From a checkpoint of a small transformer trained on Wikipedia: 3 heads of 32 (1 for keys and values).
Each number is 500 + 50 x the weight over the matrix's rms, rounded and kept within 0 to 999. Layers, rows and columns count from 0. Numbers have three digits each.

# o: layer 2 attention output (transposed), 96x96, rms 0.118, rows 21-31,52-63,84-95, columns 0-95
# v: layer 2 attention value, 32x96, rms 0.0746, rows 21-31, columns 0-95
# up: layer 2 MLP up, 384x96, rms 0.133, rows 0-8, columns 0-95
# down: layer 2 MLP down (transposed), 384x96, rms 0.0331, rows 0-8, columns 0-95
o52:444518477440471455564507535526510494468488493412468508451449496470600485495535492492541489517570434571565457532474481454468530430527463512527511454454471414515555444480449505514416489457477442550454545560494534512503524467550483512483510543519549522497448556512520498501441435423456529536
o84:498471530499397435578556488490457566474469514474448511461481526482555517516537467517568434540591395531499461498488504434503544418480449515538573463562492491512521412454516552509488535414539490493488584647526495516546505471578502513505528497495565560461489569466502420532460443436440527501
v21:490575559566504480588514546464506500489537527532514553561399455537397530502484574490508441482452403437558502555499554561505498541471496481450663500500563530425534533531444430537505527418563509641501528517465611518477510453522517498447486479514428563423493556442530554546533497534448394445
o21:541439493524491464390398486511524524459497440476463439494549511544627391520506367453475560526593585472411518500450553519562442439549506479514340506498403437611503476549503532537465467508455430372552445460488386495510473602470476521645533500430571470538450488495492407493450493419432509578
o53:501532526506485555503583480483517531531546547503518564511467526440439518460517603485501488440403455501510469516540438507473553564436514440469599474501552549458535504521470474489500553503510531537455540499518580501484507471508548472477474520565430562467503525460481549497557476542492397497
o85:463553471492516527584569541514478458541505582520519553488435500468408570514475537521510423462478401534566454452535479487451577578472490548498628503471570557390495520480497454468515525487539550596449555509507580502501520399507487501403471530578435496461549500491540563488509516567564508478
v22:516459479467406507625440560554487473535472500485455543556499598429467393494413466453504504486440617539435536579551425543535525600507481483397552529474564494554508502477472448503510471513527480567458525514462557502556493486515565497620547448375413514447518467509491519511476439488440509400
o22:484538523479607482378566451419472482482441391621559432476399406477481541494618516584499492390595397462488507493479627545464543491416538534563511467558462535469538510478479667607538509511530494338507546480377384366424511505452355591451506586581546452487531582486448510504489526523528484588
o54:573454505515434497528481444509500519502476573469476538536575616455486472517422505477508524506465586507474505565576379473520495537506436491444519495510561481541485502478537449468436491511548512562478480527546580524504516510518566465573513465441471508507486480519498482493514473498451488412
o86:452508433516458506531465527539556460515500527461471543557521592496509474495437458456516496539494561506493537522528422504494458558559477480419487469485502528521434432507467461488455464431484499626497480495555599610572507483545569423473516476421503542499523480536520522479522458497481539446
v23:475533493529523469485455506469599434561460477476553482429557535482467521503501548507484541512591492462552548515598600512533529612470540488490464431430583493410538544493445485503551489525477449530550568598531460417493446505523447554557519440513537591420499550559478442474563509634528491601
o23:537373466549535476501550507538459519471529474491488506576493458478582523444500586498542467450364494614422411511417413531463469357413505476528497543602409491607470426536482600514470532508534462525388460348419622496444584421530617440491468554581492485597552485516540625525442538430449601441
o55:549493511464443497505535453476507532534502500534480505454524545521474553546539472513484522539597515437570497485586549475521516595535463472510470473477570515430517558468516471531540467504504502447535563558566466505532420577516438516509497424457552489408475527540481466486549511563531463546
o87:416615517488520536522467496454526472547516537540502499467504557508431465500475443540517491515617534460521564505579550477549516644515523543435517479448550504431531511470484477497495493451478515438559546580519420498505431516486434576486522480403500509432479499514499419519573408538540447527
v24:456523520479588529517520552514469439503430512505534483422506607429473518497552596536555452551475499563484475480425414531573557423523514518466503467475552556546491479473532453452431526552545475489517449529511529557658397379479537488482602545544495510493457439535504542498525525515530523482
o24:487595495503375450580524489566472574495619550422518558482486399684515497419363415491495504479386522439513514539469614455431539535553484513506533500544503457453572587531467549465511502470456525527529459458505587452408590683524475517452329370477497500499521497470488405471414529426605468579
o56:532441512521558541494477512471505476498447490545508472466542531445465487522570524522504473512555497558489472487507469504573484452505491475504474492500518553492482462492533435469476483539543469490499508546505460506553439395521517508517624540504499483514484496488501562524540473528482540482
o88:484434493473579550437436524514513453468394452533515472480492536387456531550588558505433486528564490505532467479472454506532479413505521486519469483442511507552462469463505409443496518607568498506526496542466440581590441393524549476544595594497506475501475502547517570527569525511455509456
v25:504379449493481514500570465570521483542519489460514441536473501446510525522512530571545461382475388512435543472565578548616530495495487543542522477498511493521553616476518471551425440476469496491520509547526484525466498516533460534484551443613573554559408490457514456441467391471417597470
o25:430645460477495493583475511436522539449501502594517493500545527511507487456538541467515563699526631427493427480483463498399459459508493398349437531489483488552459353508516489500538568437534531559470463513408535548480479478461487466517411509448428506466544584543549593605461642579604407550
o57:530422466551524519483513438562485464537514477448521512573448484498518507522533535499465477395483414552469559507497556540549539508508488531529550459523496519486475546472496502528500456519486428460524517513513490454462510518561490498536557458510538477477465454471480456443523400439409579490
o89:525416473519519484429470517554528454567481513417488505508493514481500518515493448510491440390469406547519537510527517541540500576470495600597535497479522520459537588526460476526457457512472460504515547457572470474493515515532469527480565513526562519530477437484492427386541386476445579482
v26:501431583522449527485439480563534465554513468460488522576476530488546461575544557531476415589449454489574385545518549426482490549555512558464553492515437584482478484573565598515477486485511474464517458519509433474553494476585561540496439460509472585533502481493534556420486460522515406546
o26:547552336527567473421557477447557515496422537509490402430482516547505590408408350396532582402467499491486614571518448555472551469504466449490492531496542451501529479509417331467536482562443564552446607481442500523443551491398453456541596645513574510466470486572467441575551516564462579412
o58:488483554503463545530494473515471502523564481497477527520515492465498472489512566548487432537514468465571432465452569466502442518530540550511536462499449562453494470543553599494524480481561468475563420549509467477569442477571524541496472472503442504510542504438482539482495465507530432538
o90:481470625473492512513467480525451470498504476515489543579521505471518487551584622596508430569522485518506423431491528460534426519498503528524507475525458524485476519494545624526472506447546478485522444531535483495538484502535498502478441365460452495519506509490491529453484480491524468558
v27:492428502486482546543515520447412541455520516573516444543471609517547567582509471544506533483502531396562531511520584457527576564466577458480519488508493537490428552445544575472435616548400447507511470580495435475528550449457467470499469465493439422478493459518504537440515514468467535489
o27:494648609464497401461482549541491371498490393460491549433516277528503407431539485448419516554473522562497442519462490493495461430505457460592574570501444412428565495556491401531636393503575530513480512457530561546438418540536541468522585457480492593449520485524499465566499468482485426485
o59:443504451503529537558505533527541578479537506554519466566443587487534519536491478517519509481556490502502598524506531518525552554509539534445467480505517525537434505473527569462418568550448455527480446478511426510562557412492468530425443517532481409526459444479550534422535483499532606517
o91:550406475520479575515509477483496601476508574519505454515518645533520567533473568542525515488492510458514514499484513479497563518498531513470457468527518544563440517448483518445406580539447472459498474604429465461566572490470462518490454507501511429569453495482503522457484517450516538529
v28:451480479534475499522453501606527569455514538457489516511350487433491523499485475462568606536502522449516563523486478569466471436447495606458518495490539411567470533567508536484545520492499528553488522536506449410460391532621548443514503561450520613448483472449516483366405586510515527540
o28:511488548425511511361571549498481436522473498565542515443598553592479497495515491551445509476507512582425474500592439467510561502535491394569490528493454537479516508352512510474449504575482457396503486455410610543561655462364515601458453410588442447585537496577428481695598502420523431494
o60:498495474517499496589478530555492518455491531485468510525428440472499494489514510454506522495480506445562535466412510477490474480464515546439466487489536461523479480592518510490539502485484549579517521537610491485480422493592511456513515539464537500509520506449544474386449527569533519502
o92:458524461519534534589395504525498511478496505432441494512414452436500511504472493422505523542510470460535515497428551515503442502501498571417513497502526439510485513581472493481525490471511560600487500529550405444452403529574496453529521582451523518438470498440543546346403481530512541498
v29:592457512580477562436515487544507513463477551389450450463513500516613495390524483497532414492468570438460473429484437512491569587541473435578620473478503454520480499502547559441486506495506484519543563473566569475532513570499520607482470435525540476389431528451559477557465495569467545589
o29:446648516519543469571451496570516425446530547594543615583496484601392582574518474558613640519500389535566596478598601466569401399471513579466427527490462541467529448489461428609455542445521549567441448491437383444521399482458529346493568558438395543501535481549396547494576473374486423448
o61:573449457513555521499517478477511487510509522506482446436513503463568472481536458437471407496537476415434489463456490495488525567541479471504552515471506500496477561490558521423550486478521522485540512489585558571533549540497515519493479449536539475487494478459544483520423511618508525548
o93:531441480490470536423485520458491554524466482428457434437491505381578416440441540447407421473447567453441417513431440521444534520531480446515542471507530459501488543497530529419543458541466471458568544526543572516464529536510480605520445450585595495522442525480535475519469546572529556548
v30:464499487485477532530490559507488535533466459457514587456501463438457467510603393501528404483480502410520490469410537497362485392432443534480487473551561544531478517375466520492635529500462517561388525576437466570500541520485480500487501458595469457569443504445493523543467444483508479696
o30:534456581519499533470514442508466507432562471554482456508476633525571500555314570556535534471522494490465392555587443502591600619564573397565526559457423511379592408658513485519298472520509579412588494394566558435499363468553502559542495635440531494455575466501523452473479495523498501367
o62:517498502521497519545484537474494572521480550482484548452524408456442483470585434443479479475460483501511542507478518530445491463451494560451503427564537498558445571412473543462589503496468429525481502559441483561475570514462514515486509452547431479569463516463460524568482493453480452607
o94:472504423510511501489455536495558465531430505472518569481491429475432514490618403465470466517519527469526572470396513523437441453446464584470472460530548512572433538390499511494650524473494451535402509548487461543513574530456497481440555435551485482503478487525491550482495460463504509596
v31:431536543494530555430562484469536472481582427396398582522484514565548428575537427536547487471497550457480452441503601488504580518517488510461516518449514543540556535556457469540397490458445546539560490446506503490484423540436510524556566557496484504545541638450410476440532471492451498440
o31:481546483527437434562432470575446513566391590616610447466578485482448526472370580467440574524517462524524553499463373577505450474502571524571474478444545441455477522416501360473607495632599486467379493592480468508502466504553453421516409494372544503488466433533605503538455501438548391552
o63:490481521474542552450563506498547499422572421418471508470434517540505501531623467533510454456505538493482485489526582469492561520478469495446506496492483548503552515546461580508429513495410512526607498414506518492504489493470555563507524533543471509506516567510457484449562481527472549465
o95:506508492467527560502520556481543457474585472406441536523440500524519470552596452509529450503463516464502461487535608459478544496533418487449521524490495528547513514561531520506439501457408514487565471421546507539504481536445543528469574504574505457526503525499450514463511495556447600469
up0:519501457482474464544553480539455523593518445478474461423530398477552563458585495518467553488555521472517469460538465562517514481612653474470522611504580522391619570522512474419535445559454453505531474537458447435544596526497566396619533544495594479475489487469473530457488492577426427575
down0:490474446531398472598556533445548409387570430507397453490544485570440549507492421530485431404479517597467591448462460500478389534457570479533490476542503477461555539486501555476524504368459523579552534571471505516520485461427480552374489488498439484481563509409468500498465359556439524446
up1:520561499554566436518460542526483529488424547409504597537408455479418461586574541510486488516465494557486523519499384451459512578514523501397525404573433446536398431471426524465477511429549493500531505407443464505511525531578434497435492466508614589481474469532518462515515418520499456503
down1:453471542421413498489487407513534509490600484537547446459534468486507527497511503627542448523559533454524453511467518446493496539518470468511548548467479559419618527452518498587463540440573457469512424462508454602521535554453518461537415462568531519535436600459585513469518483514510391530
up2:488439480466489458462452518549449518508514516561476468428581459512519523500519459535471473559535567642417481459582508439500544517418573448479510557413521523441380484419519492438447519403468527483433540544499505502507577494420569463472497534528566487528512535484547496401563531581449530517
down2:538521536539426586625505478431598332455431459593588499469396545389442548502472534423535447496532483430448508507458507540506392529483481472472488440484468531528542453516539481561548483535477466477584511466442564516525459456480515606553513501502539541468419505477458449468444475463473524511
up3:516480436584550468581473524546465514525478437455518534494442529487474508471541566565466412546524585518485496550535449489441485484588573518444542456559514442584454549565565518465448540537504534488482629527537406467401485480470425457435442574581492462466515487520403515556580524567516482472
down3:468400485529553621532474501442531481464542470504588541464417523473529465492445546472590464534544494497563534430490438433548573500450507424475445395462447507560562472491483457518498539465560475464498484454508441543475490447541446545569503483561548468479558553560526563476538519500542496499
up4:446547442545477505504480460553528600538519467445418517545445458520524528578408579501463450496457476556547408482407452497482529513548587606499586495491463512450412510472534497444434596468495459524584526509553461578470454488441487435567556453524535513479526547453439501568386440540479470457
down4:478519610504523559533496495471508508489481549416448503522544458372454547390565509600531498469505500498504531512510594578514402530502429590575586510444511403477599478564486467583485445467461463564506507462521505463497447557445430580473500482504550469516550476499482468390559394454499459465
up5:601529469459544522534614501472498555454542503493545498388534492619527552475404526501471545526527480413508505561441429455547505467587473396369512569406470544508495463540570465449509584434555416520414500442445388446531491552590591518584538431474569452415460520441499530456503435529475521516
down5:482454520485530524468501480534356467496512520516421472578548493547576511550590511494467441580509633618488507515537396467463516436434496471625527452588553469504476455475443494465550548579566423581450480518508433560393541410498471356522450632574513504638422475496540467477474496490494516489
up6:495435537403509545560510562450390522516522544512542456473524464521485484505436417506491546463525478428549478555461501543571518443394533503471554529390500511450511533466521591507520465538528475577590499482480495493445491518510489468549550461490494461576420520450529569468499455501493552421
down6:532473565490520507526476495446433584591438497432503484588579514492472525438480567575640448449529570537465563454525462428513514444584444466462466536519499514530450541421485527543489571434486569498443511521437479518562507442529611517457507504491541548525505486622459466535456583582567528552
up7:467594494451575441577517510492465521505458473546476591451480453361485530430410528591421506476471474556506575506439609526409500542499507446541504439518507511532546568523544518427381534546495492550481415540473493535524529520573487467545594408520411455393466460528499380561577558485506526431
down7:495513466558557484440479546387500558489543415482456483388459570534516408519563525486524447411543477492460581438427410484532542545486578501449542554567508476454505415495540491602543475519509515405499581532560483397499493493508417445469552451478474453434504446512455509407524499511486409541
up8:426429487479577337483523543452532523477539427534588528476496544512463506529488495483458497521517509554591554451433445469496502500460486485453437478519531506499586529447469525540524505525488435522476459529495476462492434541508552479427381548469493504446494491594588526435556499553406470478
down8:450519490493520554469471448455511555515558582546517456541535549497538475573508539448632495560459495450516521501493530547500452518481460496496457598508560500557512501471481539577474473564593491587509497521479504495533538529482463467514565532521520479527533581448508479507458533465407514528